config.toml
activation = "squared_relu"
init_std_qkv = 0.0184
beta1 = 0.9
lr_head = 0.00708
warmup_steps = 535
Each number is 128 + 32 x the weight over its row's rms, rounded and kept within 0 to 255. Layers, rows and columns count from 0. Numbers have three digits each. The size before them is the row's rms in percent of the matrix's.

# layer 5 attention output, 576x576, rms 0.0331, rows 481-514, columns 0-191
094:116128076123113117088136107165110152134152133140095135117089172079148109129095086183061086136185119125137101115137197121101145141110134139109104145131148092134165102125133136112129218093169115137131122130130129129153159093171126105155073080120146195169116174140135108158103116176130184140124162089138122165116138127147116103116087111142171072175096124186098077156188186124137090164136182055088186084196168114148105155084179180178186146107135102166125077166104150089173086149131054144136124189114127177107141135079100088109101147103156161115112152079080137110098108090169080122
090:125135156065155094190131109192088198119067066132139132107142090156129101090089124138117174095074130154123088161143108203141107094121150103105113110180125183092113154174115126062203150096133112172109126137173071071154139087134176165083111108179138115122180106078080066162048164184111075106129087182103125135168112124075131078126098102069124164175175144057093168129139146148118173100147153178090148143093170122042147121108134100090095162147075125146125145092094101095151120102149116111134099144117116082169160110083140153179075165166099117126140146150128096096141150126153129141
101:121129137146078119130155132222204163100167122117132142138090131137138127119104118092099081128172120135175136132100204130156119086088147143133159135121111184086057135061141150156211108140141143092105077174160148133139127104062156128151101071123123158139116150117131122137152138137157166156106128142142145161139125121150130157157108102078095136118160097183141120189169089150131128158120110141107112080104119172122134107128089136100126211156111102099162125126147032121096131143127143177066170201191181166121121126137133116107142149133164143101099198146183099116081178073111090105
097:129078073132152126147115136134198136086129213146134080089200084170129142157133146169106158136118117141113124141155104172152089121119116121123150085118165150151090135101105157134156129134205089155078140079077171145170113060102174097094133077134145099123137114173088146110113132104028137116149131109123114097073125131144130088122157139148088156175197136144093116140209160093134115109093161099131094155133178073117145083150085169173141147138078062082130134065090092127107114131156148081136124127117184073150121155127167130129179111123106099126118172134158086141133128137124149141
106:139154114092120088188128110225161171133054104112128097132073152165075131091090084129162158144137116171138135115189167152177090143129173157135166215137106059106135143168140133086217140103128088136087155143083115148133197157075078135128105136124092130158183128141062121129092121188073135101061136155090093143122124172142083156160117118083132115213152144087101107153113124175128091112121152097142126113088136103167089174126083162123150147180178122097091146150145201153114136146100063121107123107055082138139134159102139092141148105129153107145068081137080122130097089144186170118
094:139119068119139156150108128168142110106139104167143069101122148134130128139133141091077135164185165109156121174141176115083092158092071119160144072179120134164157140149172127110154135092128105114153138129164102172137124105165092116106088075135131099088151131170132161123096116087134080144168113082129112151091050130130137088133121099136132173102113112093118157187177153089123186132121151092140172087118110117098129097085135081069135119142164172155107158136131144121146104115126159146108135132111173149155165130160159119178044164169116139174166148178176147117145120082093177133
086:139145095167115149116122099152088141133106084154139114186152086124186101100135162165171119122128086179147096099087151118157143106121122119123133042167084158145104111088106083122211093109140140147179109164183139117141102167103110117137121115120122153124108180157124132105122127117090131104074161072168131099151080128141138127117077100108068116116098153106135151171191118130155148158147130090202144092130097188159127175115177145128191171116141127157133123171106088096113114148132133164088137066125060137124147114112101136135082131170092126137173141199146118137136099128150185123
100:157155133134135108099116147110063124119172154170117144165121191152122133139064082070096101151074140143121127124154199127137087135077118162166104124107150045190086148120137183138132135108132149151125135139176174093063086187129123174116116139143100106114143096143123104161091135107104110080118147102142137097111092126127109123126142187085115109138163107091168095107111132102112181139227126198187170130116106126160127110142163185129132113080113068169087161098134129148085169112175097114121117128152144163142158119135137141122091130120139124154019130112156100136100062076122091151
091:113124160174160138145173104101098116103155127144117173064105131107116138181157040155136108128126142122121113149115096176163140087131099120095144122114246066141150127140088124110146144175112156169146188190118111168147130129126144176112082109109130119095065154134108169155085128053121158114128142147117104110160072126141127107134142121127174112102142105110067092090119132230102145095067149144160045167178114128119100118101128158094149123123159104137093157109127163149098137096185197150134135133134154136119115130149154144153145139139134073143057121146158137140180128116135161143
097:127121147116168077137106140104104081111149147123126135130137139146117207107149080109135154118122080127112147151131179097134145121126127108175148132099124109092138139145137127135082165143124147136127173147110113122122140132168130213077090147094134101180146114191160107139092099100159156138188094141131152109139019115020134072095132122130103152169141127146168089127063142134156108107123108116110117096085237083180141117104133148138072096069121156131154069155150064106158109115077138129174117113156132120081130103096149149125127115164127109133132128155160095149220183121106138131
099:105133130120159113142178111151111145152159144150121122099052130101180141136065135096097145124123132185160150113081132150154087118157123111116100116147136108141158125187105136145142101151131112134134095153130105134153178120103131182103149123175152142059067119087134129181173112141146072095080226089092142109128101114109127086087108140162153100155097116169101091145143095121090102111073115154110100146107144117124156054070113147109119104127113099096112098138119132125159112095144064128162116105166097098121119086111141135095180144138100138137097180186052093121086150117069083156
093:110195096095143109176139101111154201137117143172159115163113149088071112165114115149187115162118184135140087098106113152088140174116105127098104164152126173159149180096152106058099099155127142161120144135142133152163102166144089132102153092130130076114092107102123118157081061096072081122162131135153104087127109127152136100117109150191133147164142168101107120122172085162090124103104136121122102152112091153123150166103117182103101121122154120138203172209154154155112112122164115095162149168141128028159130115135126121096131116108054161155161145152171155073116180185128163145
095:114141122125144137119086162097106147135128150123120154112107152123131153140095104128098169112097077128131155080115142077182122138123090139123144161105098145123141070140172150159184166105124137075085123182111150100137147152122103114110124076141114096087172150124148160069150102096112127115150146139161145164092152130116134077171076116136094140088123134134124153095114111187142121136126150091110165135144134189150118101169107133161148160104123132174188127119101197131119093134091098143080158104131074133182156126102131114093100082172162121092130127117133088129052080116096151101
096:117139113124145108097122124091120087065053112124087131144120147142133132126076114137112136106099126105105137122131153117054158152099060137153099140120130118178116134103160140194165085132143143116082120130117130126040073102186176091173137113148135145145137108086163077152161129123159212117060213148117119113147111138147128168128130132148133148078192156138106061117098088149135140174144067104123114093145134154100115189133151092149159112127123141133168153076178058123200120145076145156158130137091151121093149145180130120054058107097126077121100141067200085128120207119068125111
104:100096152134090139135160141116061147109096084160112123117115149123085064119118129145119177091086170115157146152138128128123111161088138146104160156124156185146082149211098101118132178101175115179136121111141114176223184050117147151132081146166131121124188147116110128209130112187116133083130143185116106131087112126133116167115144154084107142176146130120099126151188133144103120153113174153122113085093086122100141145139122129125149112082087193143148146047123072106128133092113135166041130190129157080104098109125166135157148119093182169153086089128160115156119162102152148135
105:150118135176123136133159136127123141156189104128082131150198094085066101128159183170094142132107164127076139129156068158174074131129132121097148129160121179106138145139114137139134116143195130159156157131156122163114144121093095133142145164139141139053110119111120137151156103111144136154100142089083150098080140128120152117125188103131186132099035137195172116133114115110114154098140138166141104113098163179109137156156108167093087125104151114115097159101127125140112105132103133125106118117128092143106135110159099134118174161043143094098146186132073095111152118127148104140
096:184130107149090101110157153162178103141127123128077181113109116159102115148137208156123161061126143145127213065158213162083123110104160157135105122142096087104146118120085127173096131110154164089134124140134157132102106111083130145133063122136170156121183154132106105159079113176141125091200110164146070112169095138141123162101151146186125131139126098147112129137128127133085135117171145091088080066153089132177131095192153129150109109131108071119103175150231192167106128133211158122143147160167132106164172116109130126085155134049140126169122159130148123174150169121118118136
126:093132141168141141139131102115118139092131133163111120078130137116095148156157114156137145110099114169128134147086173169162105089159090080095107089131163073123103136116092093131105143129136127144119157154179101146150121128163121150102094131094146145102162159127139174086109125127098083155144151108084101107099096085156176120102114164195080094145102086133152062109149090181117113105096109121135141095086141090097188148141138174068118150083096091156080154122089118119132085108152176109102156147161120096114134069162136181119161177106157155140140186172162139115137128116158182188
097:102115099122160121166152156148130102089154155122134130166110131109113156124158129096130209100138136113078154110133113119171168127104155122155116113177130134173175096078072108105139125084123107087105045143177121148120133171122142135148128116142141255121137137083180130114155069132099081124053119125121119121104121145120122056145072160145142095138115134077157106147123118112164148152154105175098097159140095137132124072149160090093163144124147144122139127121141151109174102103183128130125158172149112103133125136151118143170095112034122121098104166106054152105135128117100173124
094:129124162147075121074135142199097132111085138125144144144103104110162093062130155106113105125176135164133100093142118107173212118132109103120167088141097090155146141174140098143150120065116160168152094113085134118137098121132174140158124123169160171158136105133079069206134170145083158168082156073117100102129113122142126154123114092126153151180127127073105108116152125153109143091121123135098059166114164179206151150167137108119091104092187120130152112155155135082120124124170139094147133141128160108118169103123117136104085158080104108138178094118135091175123142098218088156
093:103077134172151140131106089179124094104112112145098171194076139177119188109107195107145135125157201149107112128170120086134086071105122148187122114106030103132143188187086145119172154129151097146179090133115190125133121080130152130108117135128111121134178096206114157128131157154110187098080102141109149111125163124027127101150099085160080172181160112115117162120144113135100126083116199096161180162138168123143112144114199104125111113117100076119099141124112112112140113108146043129113152100112099142187188139114081110078132148162167141192121144159162109127131109144110085129
102:112130120160090140093180071132192117152146115064154115130161133089091097123132129116075168141154153115153132121154095101095140140124159149161103070085132095110172124163122169146097135065120112087178139153139183149116066189092138140152138126170112106120153113109099103138140126144148107157169142186137098127083176123111109103137121200111118080152126134177179148062116106112108146127172123178130165117128177060151104028147118146173117057145136138109194113104171058124109152128086126153129109138106109160147176139141142102040108119100154077105149076096072094139077113158157081109
101:095170108156134110145094177138114061132125142121079172118108113164098210113114090071138142139149165099173137111089128126127136104097145144075079106141171086149150166161133134073151097107132092098204101078132129151155151133088175165125113153134104147134082114151102172147079099103151112049143136110123038097211161127126135153129151128112144112120156130090102146127139151198104123067146136098140206180137094209156131118120134165120077095104128156112098050096094073156147148093144129163177136112117126147163139134131130137154153138122158135132107098103039138140086161110136118120
099:119162134186185100123136118154143100131109177139142007167154177160113219168130160144140101147112202129074075155114178141216090138160097121143104132135149132126175154212090130138054127163134170162124073122084143074117125103088117183116168122116149098131150130145094117146104102077161102126171092125101091113114162156102126131117153123152061157079178137135140113156097106134078109177152162092126148176123113122175145161137106138123095135127125118127238159045076110168156167117088127065088090162120125131134114133153166131069147153124098060076148131124082149153120116132110125146
092:075077074144138159126128115162119064193145163135145127141091152102114173078160096137150127136136086103169124215169144127094097118104122141112159118108108050064110209107104137093109187134175141116144118140093123166103070132154143097176095120136118152134119095145132099123168135158130188058056110123079107107095115119143098090101082110140044153153091153134113168114125090103134168162094117158125129147112190120105082088135074065133145135172142111102162164129132159131150133118156175163139175132097082156102123111142105135133138116141133159125133174118121138188160138115189134112
094:126111124091129200155091135119120103159102185122155174131149157141116124158171086109078115136109118113155148155131122116068140108167111128117160135097134112092165153172083161082165102134110086159148182133131147149079117142095082148148110128167128110085139084078155114110158135098143170113135084113117144107135112120103116153137124084137045086135172127106120078188138101119108158147218197052076146156147143055144153137054073175105112163151124145108046165111169149180103121096156144114163159054116141069152211150137150103103152094115125138170097109120127117049126114171162091138
093:144145174189109111137148105092058092138070105115109131103122199118108107123179175111179158103105192116099103138094076125183104111079127111132109142136146074125116156167062149180089114107128199169100102105146144134124158122168169135120140124153092060098118108153140135086103143094115090187050144102114098111136136099085141156124169164151089093170142116069155166118127141152134113089091127110120164121147111144123124119138133095142065148116083128163125129167067145093176126133113143098176109121180129177130108118118127129118102130141109142112153083105107113162027096145141126153
095:130097106180112142140178154168151118148108145153123127156127146138129114185088133121101158139095121170138140122102106108189124084101146156056141135120115067141129052172149159095126156187105092148154141083185154121091051121178119116168122156125164133146104089120125088110090157121120199159137102125091083114139191129082130131149145158141132143080128149053156130090085188181094072125139149148126106178088154123110130131109076127081150171136156083111045104157072148164093119118127136067132155120145125103152161126134130126132144129082112007142122089129079098153160120167137106143
091:115141051089149148067147126136161186151111125115080126164175085147074173085112101148158116148142024156061100136045193131185182143164106151180107141175160168149074127132191122112038127087106102164128122103122138170127145054143157142097132157097130092156116160101151138113133109088161119145192122169117160151125160162077110127122130108095068141110072141106144110112087169216044148128143128134121128091110167087149113079074114135149136140171108130133154113126097125179173129106071132119156154078092140125161132158096071100189082107180151136133126171116137097100200173078137098118
098:120078151156126124136179119166128122078095147165151116199212139108177151129148115121130134116132062136132059068148153131154126107090088144116140115132095101104118116084126128115124113124154096141048121128133130159082130114102105115122114174083159082158115087156111168133182160137088194150168109152131132134133124134151133056141144160189170148101177126099101101063098124040129136110138142148096120109157124169154132156143137147127079160125133101124177153159186177161125127144144146135178154133148094082111079118131087134217133134112121148093106147126126085088103091114138027137
113:127108167100159077177110080148142093081145091140114092172122120046088121137144166175169141089089103148154092128155115163121093150107140085105096106123134163144144127089155102148142107072205150148124102081104130114150126104168135165077153093154163071116173128131137095117117104104141142106154136136099129068118084112130164129109133201224170070160183090173141171113161109180137105084112128136166111152101132156139173162157121125088156171110105124189139115134155196090132086110132080094105175081146126089159171089140123166148151163068115127201138136152129096155172116147161121172
098:147141136157088140133138135173166126103121115099092122112161126111166093109102135144109130080108143146112114157091162111137160087121151170150150163106138157077084164127153099122076104158123091123127119140090127108107146104058154124110061151126150134084111136134124145115101079155147183142159127100117125120152138143153094165117185135096108148157129151161061124162102117123131129107126079127134122141120080123169129114153197181163118089172145159183137144117153085112113183143149116149138149134084113165104159146117170108127098158160051115115122105141165172138192112137141130109
092:152101117172131164137129101156117104118179163154137099063123106075128109140144090111131147107158076136104053190099109101100173133129183121100147097127187177147121128070116148155105143168167113172181112133179120183138183147128098136131174146098147195133106138108134122113158134109155120198159106147080118126151126151132125097127101137087132138078193123100087162080158132162122111176018152166138152123148176091135092188131101083148123104138128116115121182072055129145136126171076122136143125120137134108113118143172102107108154126067142101125155143135131171130189075103098144133
097:154083120093205113172144128119110058163130110067117112167117110049055123080204149122151138146190149140133181138139142105149136160137177136168103069098132173103136131133138110155112118081190171101092117101088105103140101130139175151142083102080082148086124123146108184161148091074082135137084115150144124125101141167203121171142157155075125091176155125185177067132168149119155135089187121139097116119155160130130108154172104120137158169118104129097164173101124128139109121175135193126129123132103048108208040122127104144162112105133100134075147079120161096157090146040127113122